config.yaml
rope_theta: 100000.0
attn_scale: 0.177
init_std_qkv: 0.0255
lr_head: 0.00613
train_tokens: 381500000
Each number is 500 + 50 x the weight over its row's rms, rounded and kept within 0 to 999. Layers, rows and columns count from 0. Numbers have three digits each. The size before them is the row's rms in percent of the matrix's.

# layer 2 attention query, 384x384, rms 0.108, rows 223,255, columns 0-95
100:506424480484533490481497510492443481501472502488592454522443483441588533615483497424549555497434589546576554579467583519607472487561406463450513516537440525478503514509589513455503513445429528512372547501465544541518464480506454482557510595540533570434522510589491465427532519472481563466
098:488492521520428517525482538494424519463434460546500453483537501413470417574592427535518458513480568522520466543463556498534483497454488455408522559478434578485571555532429446554549513464432457523450466469519496469478486451579495479521453562449606535386566520529479441546584437558419507435
# layer 2 attention key, 96x384, rms 0.109, rows 63, columns 0-95
118:486401521515508520496499532438507471419546444533522544466452477445520552507437499461601481562514496448533487521528499552417583539556534368573500532542530482569490494528508461483492567491492460430451559475543479477460579582526511522481467567509469504533531435446512532558429503514492583520
# layer 2 attention value, 96x384, rms 0.093, rows 32-60, columns 0-95
070:459490490473570480473563547472468469474409465478564532551530530494481423443481499474474483488575556461506498535571482480541529514497495513424496484576551503489641382514483495522524452537475402502415542525458478520502503438416457464470573561472480448458504394487448513498468442518442519560
073:546510485531423453517576545491548471537492528440506512509445523507431478522448488506494443497491550487506483562567482476468525426527498508549525507437456362520542595441474420615517471465504525472493556587507443516580504555540477455527461573418524540519501638454521509544489585546420457531
067:584513515430563528524544476501534506408428432449482526455481559573457529454423513487506364569441423456457476520525527460544430374484515506499514532502576444537475530426431624536519492522440517542512581494481449452513400528550612487527535537535589499578449604510490530557428555566555451561
073:477441447506502484487574492503510484450494465531494569555528510527460497508502399514573515456486595562516470571506491499480503452430472553503535506511575488469573532435467566522507463557543531612509437452453513532508555442486494420451523446509490429575404462454522424490429455398500494458
078:531503476520549456548478528445526401575422543458452537539472538435432559472458471561471503536538454514504538471544492507525611473495456451566446519504576551435555465551598414511494479404377481504460471498488498556543482544530467579462455532374577441411504522353488495426553559536490559483
074:532563539498515471523504602464431469499424482492426438565537590494493466514475444519378498441526513411502531516551579534579460497504496451430497429505428524436481466552522562482504443518467591541448534457467495557429440528450607472448492527486460647488546526503450495466476457598491469506
075:517456473549518555462473502472473460549441464500497538489526414483453611503521439528539398404456443504429523613534553536454543463442511489485548473521587478496579498543444469462539499503508463468461424450592500411450518568554552454569414494531461403540405519410420538502473539512384528589
072:530499556578514416424495523475475468442514552505451510569501485458534523565486488565450458493478502458505493396436541549366468532514522502413504512502593557524501470455378497502508528542613493600521501423558398446471484438419527509512432535452435434653476507511528534541389502524563530559
081:574504492566501500448564520516462501530530515542477490529459449525484509472426440570469489552447553597484515545460539481537513437470475423494542500580559453490604616507535477562508503464470435562546574554503497415515425511472545413563415514478515468542544491456470480489445507441544531461
072:446508460573417464492494509458462573462543563521462499517562517455451482535663440537577460433458532486448494485544465482527448459494536471479531437549586476478507438458459535486499397526603505458483508414563590468479446482517530497494512482440526466471599537439552531553569452587491490542
073:476492488516463543508397531524467447461510491449489449583478525448456549459573439530540521460426462463567559452507556478469499541523502606478523475507436523531532489378480535460403493478597513544538526546577482606509514471542485561517496475548560470536537557440617394428580461520584399519
077:357492425499488509511510473538490455630529452469473330447510517486503482438497468447518458430553470524520436470459473521532477551553448499507455501477371489489387540479449474471516599401457425508524437601467483461500557470478543573513468620540435488355493581494455406486434577487466582527
084:605513479545485506484433436468539530436462445547575546586525468410502506595524540534476369674473508438518447436413561499516448490477470510419550546428499575482548415346518481504593433479452581467458541473500530533494434398504474525512551453515422532499570526560483433385521470622531497560
079:461522482483400487520441535410482460442479467500508452417470494512534531522485557468391532503502492490480447460454515453585460451513560521476449500668484445526421482440468577463520441527566570468501502513562405627527514499523617429431475475514480471464567513510453420556603470529524510490
070:488570529462460514540489524571543478458535474585551591543532544502529552481474496524562505533513488554488572385492529508570488585438544539522494522468478469513532487445584580517497441471576550492491583564478418486501484518616521484561472499504451524497523528543539473515477484475526468494
076:521451503518519468510544555533542532529521522586535459483513539428542555493418470597496534531552482500594465498536538549543520549498573470501502510466469502419546459414528558415502497486455543377516562391597524526522467570517559572564562534442542467590531529544579549576484442590457474402
078:454521542441497501506452510411459485578445525546559577567482479608526512474437467425496486561550436455491570561517451513483559430557518561559480448514492515501464490484536495463452382623550581436507487550525581405466412480507390453436481523472489567567397494550521498498434439395489524454
074:491500575535485510406479450596463476440508503525480475431533505467519506511449473481501560460481455542486469508463496451454524558528489540491537494535405514439507404571431580522502491462510436513541471498451543559485475439421501472538515501666420497492503513507510491501509482480466506497
071:507509483441459507514588419523505557511488578524487418487544468435534453542575479470554521516513496479519559514488493520492472505479443446540466499566459524455512435572588445584440528490489538460513585537382500412516473526508346568551488492482533477459404576550477478463580487489457559517
078:540485521484511514516518457559401561523573518439465517484568611536407581541400507563535520445529544486496523453513524552566466587445562554538484466465549452502507463449497484550438483472434478482576529480518452501523472521488517545476506460553462419521476504482483502476520459471402519514
072:611489473491553521459444466487449520460555456482575443465525435475517470566508481489466521450469502473486463484459539463446498491549446521502451496500546501572431442515484561432500393534484525532447422353515476571472520484510531481433410483522491464461495506530530420529598475517515468442
081:518559535530509543557519544525463480424447576449445430522421520520550484591413508447541451439547559504560510529523522502511423413568487450569506467455449533535540558588532499537497494501428515561577453454495564487500588452549488473475537387490604440520516487417491520503514515510530494469
083:563495506439501484506503438458585528483399483457614506415508516515499508441483557448503478515491455538483474487496441491427524525512557491593557511550523519514501537429525635470479532500555551457438452484531498476494460546536571435546493511547549500545458593476448498534516587512457503568
077:494479387521519469565439490529551540452491452527538496566536519393478418500508548538533555591485452503476509492504500434472437526497548452410512515516488540437589484467484489577540459472473586492482535469529515528502530466543508484541435584519551581428477486450476503475495522558468487463
074:547491600548494509459500547605421496450591469535531515516474452489510485505624438468476471527535487516455465444434565562486484474455507509516464503584449598553610530458474512475598496455544434550433448503545519448460558393558522449523425454479488453526646480586583481538380619434614415578
073:484508429431519439524543512477534558514550491487481527505514509445406505440483535471429518398453482458510524526467538511569458432482509485518426508477402460470524439438472478539527411391472424535539467520527533421630527602502497424567525480601558575467551468593484525427607428356577463500
076:528509478563509515506562517483432440434521509594525398466517511452550558503517454469443570592417479553530446463502544542418473514550536491486539534459449539558551520530490411482512418431414537537482535517494539506461460475432430427485503482535491632534481509443486513511455447613467414507
080:482519440523503561549427533518432523447514542512527457573493451572556453461559480515486615430457454531507570601510460523478444448553545419507451477424600531486562593535490402528382576546426521413484517513417456482426487466511504494539456462521478588598363450475543525471491451457510493446
081:527535483440497506551556515449482489592439520520398476511467542520447494511547521446447484442517498463515548433386508481452542426480562425513566489456526550480540435519570412522528560558564477554481531465489513439464500429416462483480522476517500444560548477468415484471498489493530524517
# layer 2 attention output (transposed), 384x384, rms 0.0994, rows 128-156,160-187,192-219,224-251, columns 0-95
082:500605426554425502486492573563515540616459470609437540615572518476467483518542561543440457463509563521458459589456563569531424452521493458523552414398631505477554531488588497558444506572442476533485510477540432491541494525502530588521527491528510468453535471552414521475520461483553460549
092:585496535463503514522541504539445510506557533521467485507507407495484483542483542507488503537447506525448492390502494583552535425559582432488506532430490557443552498389423458514500535421519454440596519480547562456442589349435474531530514458493638493402460451508416463469479453463479558522
084:437450432542497551488491532547471533473379458395485470506545418559532422531591504480471520515463564508642478455499501544496537532463508473521497575581546496544489503523571497554618517458440459453474494500516467495514520509558496497496518519484527441506432455553516590539461553430475620420
093:625501567540589425508410503550475476530489518630566477431598544553510598443514523541498507486490438400499496464549468439524420506449544559509426445591529414469375542480506499400539466467509521398591503530511525520532508519486491488585444505444502508474542478583491570588464435507468415475
093:475537480501591501436497528444460449597561531475484451456516502394484447482497485455485484495499420466488486481607516477477525400602499418387585518487485536436469477479479534436524507460505539530404423536481442561488488495541435623511495495460513552431543501572492530428552431432463422505
084:521381552537493466503409504454580454375529475402502510464550543581579455536588560480558487559500565493547409502563493463535423455527449423423447532409418514476472427450451575559549522408438490532538552489524500461398503549582490583434485505485528418513551527413525533512557514552475550561
085:517583474454476552444478521546525459483459362506582593610594529530496476460407558552575551534517560537543506485476541517544434539529517593519423500533490549480493448442495485501398578543411470519554489514427502459597494475459469467535553496550487519524474449501499526554432392508496528503
084:477482497454523610516476589517581430522597474532598530534562512606465443406480503495497517486539442557631484509554502402417590495483462465502569499498522431451460491520494516457572514534551534462501548564551589543620468532462419536542538492565523474493462510526556422571488542474548504446
085:519488544431534499478521468548461464459500494537537515472447501498403448523527443392532519495495506500481501498524482536452548555632463500420471522491421509492480495533463579482535522437451518524521493557467536510472498448609538442446501480543562472483547423542528487572535446469505528471
080:467537472463565592539427553558445557488513534541548423520450484504447470597460454472522445567558553545556455520541495494496527440479512525531510487531471436540538541427558553577525544484434479522506449498477518553472535481475445449449468503613475505518484610536536506513549537527435508506
082:403445500447524493476496493418467448428436584625410524471480500524601538566471482408522542400520596465431591522521493533582460524536424500476503498511545506450453505527558555503525551441452544448523442464466492470451521449519519539463504562406518567467608521542482498530580485438485500530
085:497476544500462478463550433471577557477499501473509534528567559461462482592503532519408512505483497506496398472490442429474473448451539428514504531601519533516518467518575472485547437497515469437516536468524502519461433506445555441426614463562550532519458462429409581439464499464542516469
089:488492590492432591508607597510545476483522493509547521513441527496567504428414449566464503477548451477557507540475524597450523581472491513603504448489532504533466613480582425503470510501546374517480434600444449501535390575486557543545561526416509486453470430449449557538461469508513468524
092:578506495437575498538461413481487539574568541458484515532493453489518519483470538538493515499508486531433541499521503424511545420495462450548540498487476525486539486515510495531557435492447546469526514518484510360350539601590469486461527467480471486542557611607541539434505554504448545508
082:562538441539562396532533512537476493559516445433450467592455569567527432506480488455379531550509455480558521586449530561401513513513530441485520503497470501447518500567486468507454606522469567497479477547517557543549498522435531492474557491545515570524546608520499408526484563583456516520
082:540523526576536554524528505498557520502430549553519418575570418503570517450603423526513504555564410512551512414529525452397478549520457567460465522588452565580458546515420497534499551486513477452514545505474535522479513544560484521545511470518474523449424532518504517470465567443523481416
087:542405595549504518474519474534456563429520485450515489509528457489489460545485500510502520459469532447536463406393519442432548481470453526585521484547426500509512412488507567578491464470543438426503537512426543503479462535503548446544520527499479514499515460573526514529553525539458479546
092:455464468577451482488424499396598506558561526452415533495432464460484465502547544582534534471468435434512524513506461467459567420505409547437464505525520422515505627467520471458474511520537467453494478454566619468562460587497453452491511551480525462440488529463558451489578500547509516439
098:445562523535482491339539499517485522514512618499541539632523438624520456430480538499438538531449473440534444469517453524470460518503530534496525551487501469486574394475542525509581546576499512507490460470465519518569461467507496516445526433501519510452599537534508506468559519510513482456
089:593592559433558576549494466590528575494491475456554487567374550483457470498561551495482515538463534444408486489417581464512503571471523430432418551491467532495528523492534473550478570545558474477495626548462512485524505498482468432558478475517510520531570559621472469552497502528499491472
097:502423536412453541514449423568514439500566471517488483488397503553600442526476460516530427580540524518540544503544527434614585430425457521518485603608480496412496473508405556584449479529505455538472443501555464511507424512527471470462485543517543390519493609457522539426521501519451564500
092:505400438440547535496434421416528493517511544480472463444473467448390490552502498485445577551432471460451506443502426564460571494408406512511461617436499448528535571439563490484514463475471469530537433429447502520435495501493525379528482599507583532457476537615406500564558522536482578523
095:542427481521486501524446457485464525481541481505563520501411503472536498551546519447486538501471530436570499601537496548415454552525422539533543625393530512528405539586578482549406519455422509410508502544539486513518492457580562500472454410463541436572468374504523498529401423503492480573
090:581482463426508570415419461632459505574519547453577466516454473443482468522516517437500507430484505472389529524578509445492492508500496524617489428520532572588549485502500439437493490567502543413561417463537552476480520500498489448360517447438497476540475537577499500545564549528475576482
089:453462463523423491537426506495497449535449516466537474511575527540461469445482509502529478557472558477513425456539423403377411529453508491545465532592514476486478513545528486569490488547461446492476463611530473475531512535481565567508472449486491432526440470498564498564574493560495498493
089:529450543459547482406517466478490569501479523563536433503475523482538399535441470512501559569484464539554444464427401433541444536481469513480514505526415562560518466574510480500561524420465566491470550560459454491407458431623416467487459569472423437501509611468538518392502571539516526517
087:443607449465501484542446521461536578407476466414491508449503498414507504509526535572545429488533557446545508592517478536455520519452513452477512391557586477586528523467559439553512461435454516439470447593508487407590489627537574511484416571460470395409433431427469530521559527490524516486
091:452511526517478533523459575512535468514513563461487571468439484465498451500447466457573431547568645442470499469500537538483525524482482570540476495539563555436370434422553561467516482553544515449485587542530505565558389615475510515492435506498547441569471460428585514522451449455423569561
096:508446537491583533528560600546492487429462525534484551468539567529496485502551496519472476456474573468528458522479525469541506535459496447502500605489541491401503423521507522522546513475443535499529470562526554450521573478433506524531448499453511457491414458490551493591447549387478442466
111:586444576497518494543465372433435434452474490419514497467542495511447500568559551476544524444472475545534545477473521518439554531540554516435500423518512456482505356520419465513501461487540489485475395529522547486503515458479543505498531548441455475545499478563503426488540518452450479436
110:458466526398516497484502479456569558512623594522453614513516535390483551488465539549459539537557497517527426497513495516522481551556499527507446603463539513515478562495504562541502487530592553538477478544515476530541482545590451625405582465430442529552483530447458616564424534560493518462
114:427534488459559510496533472491492479511590477478524568553497515501506541641501473461555475458487492612469478471389460556449417454531534447519518524481501514556444508472386569496495520544605477475474476607554502533457487482508551483423425514529498556534509522467506448468555437491550477498
111:530494495546396479523484473494466493542494488463475501490441514542539520461484513502460525437546427461563488454596558541474520525490466421538570499523496525473538498437423574428427490523465537551534561538524511546447488550495567568494580549461511493521466560534566518514411517423471587487
121:510547561536438490565559451519511540473470611475425481520503428571541477531513395537410460601534534473514586514493437452555465457437498457520538474553525489480554542521533525532416511495464470513586547497510498535524514539401510369433498473546520425459485581422509531440519632497547540550
115:467443527545500455491443497519484584461471519557433488475496466447491492538452407448542497490450529536536477442510493434456484545551440510488539455616521566480475536550519489553496495523463499469435432520588468467523468490425459463583474550516478463383555508521535448400524489436570491433
110:462463584555535440528553487522510496426536554539396586387579493447471574509478410476604504487517497334527536529512419532459472370490519470563413521534495466480544537447490587519529418524478512538513487501542454507479482501414520513463495540452542443479515553496499543442521543483471532553
117:478538448507569421452559433533454526501442562498456444453472562467615668501499543495505510591502493438353506537470524520560527538466508546485438409544607468554511492595487544471490543485535411460459404470538484440448466506443520520504453524402414494496522472484580460441519501485570573490
115:528511410515460511514545546484514506452512498499478503566481462476578498493421533474440528515487545474579522559464513467538402422475495609516556532514497536584525519502497565548479444577508495428495531472479429546428572516497425470516531475435482480515575536478559561488410531587545598500
114:465460544430471470443564498595579522437535460468527579478540474482520500457590535456532545540496369599532417465516466497558507483513570492476420488476433497506553403551479510512504491515547526445542552549489529449508488466517528493611436420541616456513513456438465464537465494455504557494
113:534475488611450474434514502515564534559540524482525475554480567444492539499504534561559530571569491583506405579525514556454603489538494475428425455517561486563559420475522457433542466537514455581508549491535506482526534507462511559549425480568576515418490452506384527505550418516545499506
119:497579424451583534439527497485414505545431552549499410500470484490547535491510475486579543508509495561499487489455509585501526556452488546474432455587461430482479581430484561430550569540525518589484453463470439513528523433518438445574475511495453417566541394451585529483578484549578570532
123:518546492542524435523484424509538488419473504459504433496488550524499647525520479425545420545454563504483461388614458406512453484441508539517505580496459552430445434496449544512526430557477520485538568445498503473567583445476551480474423526604554520546580458541531466550533442519396500549
116:532472532482492512527484471557449569530431478498496433533501426420446553525427482543538468520400530589545530585508504505498464500497542511560534440457496450511515556507484543519439456526527513532545483541530446609541404382433579408524418498492513497477416485511483527456423343443545460482
115:543419481496395545445427418470520517472457519536484550506587476573510630532465449454499526516475559607524505411497474453550514541455480480458472493512559545411512520436552444482534463554484649545563518543449511476546506531497474526435435407427485550430461423532475564484595497477458435474
114:509426475449470494538481398584546458439504444625471530546464591479443534544563534468406450501477498519460489474492504429581471487499508541579518434583518538542500443555577544557568501520499468567505556520501441630449445560606499459405495543492467553393509433461473542442474467478461506604
119:490558459400485537542496479518496457507443513527474517489447553497498553470475450530508508597461466506530514517529520516488455535485491532459518558524479464492523607527479401434431485598499515544506490568579511523560469421409448481513598495546396461488537539427507489433508463464530423438
114:492472587429512526478613526439521432560524535507569507531503499515463516528552522435482567530535487552544438415530570512506477463444506483417477567512472534501506447542548541445489486515562552513551542573499524544486528519412571544547512508527539545626473468525466579486372513478456529496
108:528444494452478481556525549469544445532501533519475461459465522470561519535505521423549558618530408498463515480491444461499533543497509456466492579537537534536461503558528543492455466405468462436465521554416468464426509571527541554539382447496479492522522521526476453516511579452600500606
111:463493562469564547505499552496571428533514548574475475475537540443594339483497565502544573512447468477527505425476470525405487486434479524595430462535436514504505451520502395476490485426519458522421401503545510488537468482550488514507524479546419468508539456475406509490460521524429519581
110:507498525488551537426483546437514563486462504529493462539557475450529504544551455593514537435554518451568502467488505519461486560510489512527488501447469473512487435467599438378549477419495419447517473517448528572308588476517510482574437544408520599448431515618470536444577577442425528500
110:473553587526425542472478620497510522539476434566453516590501440485491546419467511568560467511477500513460543550489528486500476493543583551530547578523493541537506504514519477458477519542451524520465545529575497467416478338498561559515486400420437458448530607595572483495508448501421417480
112:520566465373523590509490444565523522581470570559474528455490488577497476519553465537541471438447465465509478473473487501445522592456539469471428504557493503400508528391462523517439448465548550524498523497460488507547511522478530572566559512506455522442463607487544526530533576571479494425
116:475477531596508450496434461436540476437429433483442468510565524555560477477549502527598430512489472555595554463494484429410529445463526508415488494520445420448446531614515460489475569537457533507530555501547524505579594482463487503553488503480519502448471449455492523533478476585566493456
118:502549457552560478429444399467492580504588505537533511551502461360522462508451497446546504523484494546396445548460493485533541473490489507542552428425518531469422538482518435470467447465525432442486523491420602554482477553457517498513494574501547530432487460463468513481469568488551435491
109:489504549653456470469493589523479469509486539487577546547525370445465535478476523401525440495504456464442483544585516491491490486467607485491528480582555467593538484463483604514531481510505497533463459480573511593516544545587484565505573445529497543536449518503509479533455370499542449403
118:510458519440479522467454557584497433501488468596521555461525550472418479511531530500468582528454509539514504479488522518509504547444532583556512500560496451459447423585580570460518417585598494570558528447506593551444504407416477427591592399526529571517582555581415402519449393457481505517
116:412517517450441587549449518501495541505490478452469434588597429550429528449524490556438506409526390520496518519515461506416567523480511493456477396551429505475508532613457449482446542505550463486509472562468507469493557400511591490475467535509434586446480487632408449474530519523526384465
091:381511549488503462410537458435491383492549563530583571432551516550468540427434459561575502546471488562506482463531445462517468538561462478455534536542428496479433463548462435481493502505493553557491487495493604453482485469642439495516531436509554532565510555439503454490531526575462580472
094:490517491563504431563372503446490421577442454562566495474541552537550440454519462508578513465633439479522514564515547372576482543497421499560431515598457452477450524558516553452414470496451426539475451509490462537408456512451520467527553526482502502512541489562582605540585520540522511464
097:516558587501470479534445430596446602571460520501425503527463557456593446458501557507476596503566479501443582545512439556561477512546511566472521505431507497410506444545529491453381496470456495479569462511505447437498506467427492460533440425531454504509539495476464508469462448502490533568
095:397481500478486534410542556432507462515504488482454520522487505504508446477482508470530452591434489486537468584481442468547512528493471612482464603549544499485519482504593464542383552498512516480402447452543411411594476512482487435546452463577608480459537462461498525456538432560509523552
085:486409411501439517520455476467422521591609439562509543556574521487569489558377532486562517470466526507483517558454477551429548554532509557552440474446492473455501497389465489620507465434519517474593575481524479461463521396459564459450524544552505596539469525550512448567509462546443498491
087:442501427509495552477481511485492426625553514476491559545571461548444488487495422493461535486480414467399466535451498494487510461484507665461475433527361397624515563541484517526499489448503455532470482510469518513587418471598456529531574418544499478513492496461506510485497500467433534566
096:472474532483411467561504448513509504511456602397568479477364543497482455513497515453455505543544464500528550555471468497548557577478577548550549629425580525502406502534547518562351519446542465368481508514579502535561516448637544578510456495458462514485488460481495448571461470494478538531
091:505538530521526466474456532535568538483473427556534533560571498438444483433560406485544465465530539453524458498518444498545484552558512504586439487503489504475560508502555516497443541491464523403476544470500509479438508512441493583645519480602467520518510459432437531621422481546549519532
095:493571492570495535530487608490521504532381435511425370553512542458416525445508523558541518445595540489580487485540538548400532539440542493531467450457496452471492514477530559472453472589552454490534479424526456510524401507392493485482543596584528582471395499497482587484577485506499341525
094:525570487494438487563481460451570409504491522410542474461482536589538501459493620454458482534441539511458496472386482503489525479501451449495520431559445471484475421525534528503448541519592557539512640475500448506542430599416442445471541480488503493497515463520511460509541490567452488453
094:418496475495475558524525559518531564507470515489462430474578492457413344527486522538560438478477493455439494493446506476489417419430465467490486450485541486546415559445544540502497535490531494544510477484493429535455496479428608424505554499525401513530420500519566513594448504406536541474
090:550433527487439493503534500514491523468542560481445613439441454551479483591516487472501481489456402447476472487554572419543575411489453389468562489456523603619524546487501476532546462451559521492525537467575473460511538459563469545462415475362435583480522591655492379507547490456456501578
096:508364524463504484516422537497386566500407556493506524470475491444523463495581532493603504456552437474462589551436521522617505494610473544459511587421491449514502531517424483445500551457557512547522493526523571432529546524462404527490581475466573413498439523462506571470500532489557540515
103:489523520535453477456459532605545515411495502487544575510568645491461463474677468448518506506543513412511597468532542578470483505441517546550520454481549583541470482570437527465603610515477500507479582471461510443499503487544403617559593546498514530458490448471490445548468482531453475501
088:481453507531474597465539599482439534552480512487565424487538464425521493422437523562530495563538414410607511590538489471456532513547547568505501485541430505520484533509444459523483475513478456472514469412543453496542487459536561452474497583569463408576488450311470525452575532606582603579
103:511625542407537520498552515436467512495563495487515498446533528512524558473464507484504602431482528511355495506417518503471539475483485483519520457506529471471481438520391381518482442506486546477465348539502556427577505553423409419485479519521510468560510529492527473490508451473539515448
098:454468465464556462505555544541508474521457535365518507543497493520523464489470504532425566429468522440526495600511498500490517585478486455534512573502532466485500535509540446431443547470586438553542477474448432514490453516472489581457505382471561526584511486490426512570454552537485508522
097:489535421541544471542444493476512516499431478483551504439624556498550438505453519532479442540431534577476557570488417511536467500514546377459458485455486580506470474482512428478470531444376427539470502487467469478507475454500622546501418564397413482389514469502376462437482510514591526471
098:494515508417515516576463553560458489409469476500436595491466534482484498502502431552525427360543513511483490569489538485582517480490496445455583511508482494503450580472539505427589515484594559640531467464593494502429546519493455511547529531464409518577504440463517574538439509485537490476
090:481449468431460551512520494516481534459468420545448501548481432559626485582398501499495446413597465389517490435474474475548450444445502501463475609547509525454486526440558582399431463391497501466480476527548463557520526514472480497503492544552562487545515561453503566573465512480515608487
096:473618438499457497480522425580519500547439492483533538491537525519388467531510570486502477465421563497435523453506408493479544456527548450478505475472520493393600476498501529589543504461467485702472496498454520466528439566460510592430550463558497526476445420406452455522469459516490428484
098:396385445523530527485559460508368488536543501544536414509525533594514447521507566485453508448518429486532456534438475481484464491484508431374504400496477456455585488374517417446572538450536429489554522567589462420462516465510492552493460511527512549511615534500522560463499503444427511560
087:495559477631497567494494535465484517481534538530492475486516538470544571559450509567492517521510463515433442471452525507494417454401562536530396439501469558556565401599505439557600474460522451519510457536476579479560523590396478431532537510480415538440560527439499527510532512553531557469
102:462591516450557548538537593478507488513547437484491563529479501532522470477490456451506584455529517611474537534423533549521601443514560537515586494504518520498482531467431559486511548563589387581486495510348450489471450458464493547485469456461528522511421465479514518524449389406470493607
095:550511559535469519494479519404575548513512503539485431500397553554546388523448612552540548472547519485625621507665580592538572501503508427469515529469450427597502482489423549507527433485497550555538513419500376556487485412474532453547519558482460562474455486427479523483526425513517515469
097:496444461479508483517508466460490500507577423495558506517525498620603546489539522578498452429568522525526497525568501531493539462491455459564488483434521487498508632430433541439570509471594494488596543498434551448529509496517556504519555487413495518492490537506609548538524509514431523476
102:505549561484496481412481403539489369553540535440557519501566500458513479441544515446543515536598484486519570502502560450576509574597469503473452475492483553500425549540413481526493614498485566465477449439486489536497516524586480564459459504479548401447531511476587550374562510443474504479
088:547469450575548466491607417440481383494429395515481482444456511499507499525524467505509495442486418498551439482444394418562532550473478499478494569494445483487466532485502496475517500430544412461547471478524432455590536504559536568611428488539490489469379493467514448515488528500499473532
092:497452489545458560456591495525564513451544466481534465472422469447625542498465488609435467496562411507503494476483541519572450468460395478508445523460440514565500497470540591568477495421532575581548511517486493516531494514499544480468420545445538481420517515484468615578507516521563479539
088:432531511523483515553514489552496586479499485448482434477543475504539497437565527428500542470428524507519535498574504451413527503478417473494444403495450540549539490540521472461461480493468608571502532536368418498568468633513531468493471490544479552510524486475481468504522433530602467554
086:558476514559501503533521514461493516524502515565589529514519504483412506557428484532468498485613473419375448472469561412401618560447533542485518426491444470512580494458481454491488518514521530523531533441487521468543553429464482551512514516429481468527453491490540482481437555555495404539
091:457594469505494630499467509499545554477489521497528556499497406520537435513522511577501516531581476539550533451388524564507495472478519453483541509422471476501565566587478409500573418502555493554460563512468472528547532480572587532499564434464398488484546538463393460396556566446481518537
094:501571526494450507474510432543461500448439476530556460478510539540575473529518565485459606503486504545503524496496458481540481543548512564516463472443452539500559432462465574463640437480549514550538531493454486485487461463473428377557517543444471456486557528498479442547521474505493519555
092:442589471511501559553528495516500576510492498476570430445473462489480566392540474547464515470519446537451581533537405470562572539515547420534543480487492468395433510454578524536475540454555452517543541583458548541437560526574537420434534529436468496547502488455449464502497650537439486507
092:525531445492582583475568549490545563513548566481475502511457523561587488428542538556403545478439446598539475529487429468379455496556566438427524491560539478476419509534522432447556527503539494535558504487476482529443568485522549545452489541541423569574533453485529516458458446462623465448
081:568523545544438542536506512560451533511475480346460473438454528526504406564441566571468504467443491542566539512516553546474493460405605509479470500457446550489448490468476499534532470500431533528427511566481472480456556586596533487470494512574510448455457427572430583432400529538470483472
094:511501496452454520444511578505535506512545528479471490538489548516533437477570448525497498550486418427449461567522456544474506522469538522548456481428478547460490427511585422453484474497461519491496402478535552494602549536503518547478478500466446535483454489513443391434504514440449522501
091:462542463493501516478526517405543473529505538492402585540545431491533456481461545631434592495430472435517522521490529442503483476499491498503414503484538500566502506554605453476446471548423496603482418503421504511537586545508544526433619557541405507481411417533425588460468520552608475511
094:567635517493562513463530415567476510508487503450567508505426480605615459479492438529506515495457526507538423452526514573406413449518530424570578468538448522463508419561461499555601443552482528510506456548456470512563459522521456572509546503426424543480435481561527532485507528538542534545
088:562524537540526504446378540554525379525426491490486503598385504489582492472454517623468496511461575450512522518493500521533459533526388538509501504443492491481559532507525512594475465492489566527591510507398484439537476553543478505412475548484576553514461568532538456499381482520463458463
088:435537549513526434533494553535418429502673383471443526415608447542531431507539407537551515512522460473476533534505468422480539457446585461467491412551399525537441548519522531497521568420470566559476538497482478506451419552514481547538499530493531511465455522471501503476521466477597420442
086:420530482539551441444579599500572462554497449449545530577517386521475439552548435432428546513482469494467396541519528486509513502526598487464614515484469518524541530505612534496498530573473429500458458501465544529546508517368508499534568476533532513503470519516458454543453461493543466554
092:491491482481496569519537488552600531549470516413451493387500463488503443558629488498494446432465617499452406455613407525470478447547505508473511434489611489465545516403503533478559512515505421454465442470490514516465439513545469553524507499498524473567466428485487562479375498459473511500
092:460516495554473508392469583486524514589474463429598454504454440470460523508528460568560435508475626496589509571457487504373469512484502487500579433516544510471486499516507556469407504610537487501484505462540513468530447488455503512523519533524473482585493407553445493579513499460471392456
086:498558442459476457492547477505470537544573566489456455507496490488520566491562492519449528470512543587456502498605480558553451528523599556474522499435562525445528371553517518503382480448460540560503488507470527512432547471541611520474436556477489550465520423489490491452516405510413513404
086:515570547489485520421549524554495400433495591574466428466492560451434488487516511474466451510535533469450523487518468532542505414453596531548665409607490476528463431512424508593439478458542500560454445466567441491509488491558474468460537456504431510495505561516567452501661479491503519570
089:534466445509570539533473515413497537506467437521529516500465468517488466475518399545497515450522565508476431542423522500531570517454416518497430620407551456517503560538390487538448558533519469435534572504509530448445516472519508489408603434520589486558457413506577500452492395527507559528
093:463454488595429531512564460494518509487507467477498456514594476525467591511484464516543496530588549569489438524584422497472482432616562520415487565529566499478476490526523506544493524589482563456552574508533522506439560449464535493492443463526443451563491469495487555595452550447634493467
095:495514532526546479516571526524415405504474502523512521584474541496452542432420478478469543452478486494352456519506527536427443473567518527523571511569356536590510580486426430528553569445510516529574554385497528508513451485501531518581546461462438595447503478493567398574567526490514456518
095:562592486506494452477572410455573538409500529479459545427462520495623470447516518523528404510545505476530550520570526504482483473556427517456455354500488468511476359527445523539419448505516519476454460491428452468570483574488474479472543568481470530424504477449455485462577573476496419487
092:477562593634480520461594545596460408503383457420547534499500510505534491515485429428538460490582473470499580471503514472607590421439564503476480414515612509493502428476485526470523536538607492484610515510493544447511495504522482486502422573579545438546391450523601550536495428479523560485
093:476475453521463446493552568413527509516495518515503535442544453534505597508520576477415482477534542535521457490457463491509554444488454513482477480465424517421504439466503528487557592441471494538421530574589473469470340537553617415499543544660606456592490499507472549425523528458483480544
092:533390520555523470609570520471596507512435510420435504433524492491508536506547563480391510449580402479435543464502510528562461532532563558490380559538493548507494512493517434468521476476438519558503495497469489509497382607554534476561481511526547524473565641408450571519493540454437561536
094:450475499467458490540482421470491584441401561486369546499526534404423540491453457405441507591502539496403574532474445497439472513490449543481525450443516483496511509448509504458491562507505444575524475403523507601422446437428511443461488468450510539531543511537512462493562528529460500563
090:625351447528546566445514464614459483517553523453399406566497553518492570482484487425426549524518455490412497542463494494455549544422538554525505552464405598521576484437443536620475585588569546591482526486481484540454449472427453480513530544505548517500526600565511549556517592607473486490
090:542535485529527526457506552491603561482485569526590511550515545514503530465503517614511565511431564589531441527577510538448448465524520502463593493477556499622492488455564424500560501472449612532566433463484525470425562467559396544434530429437398461592517474456481502630498662508537526510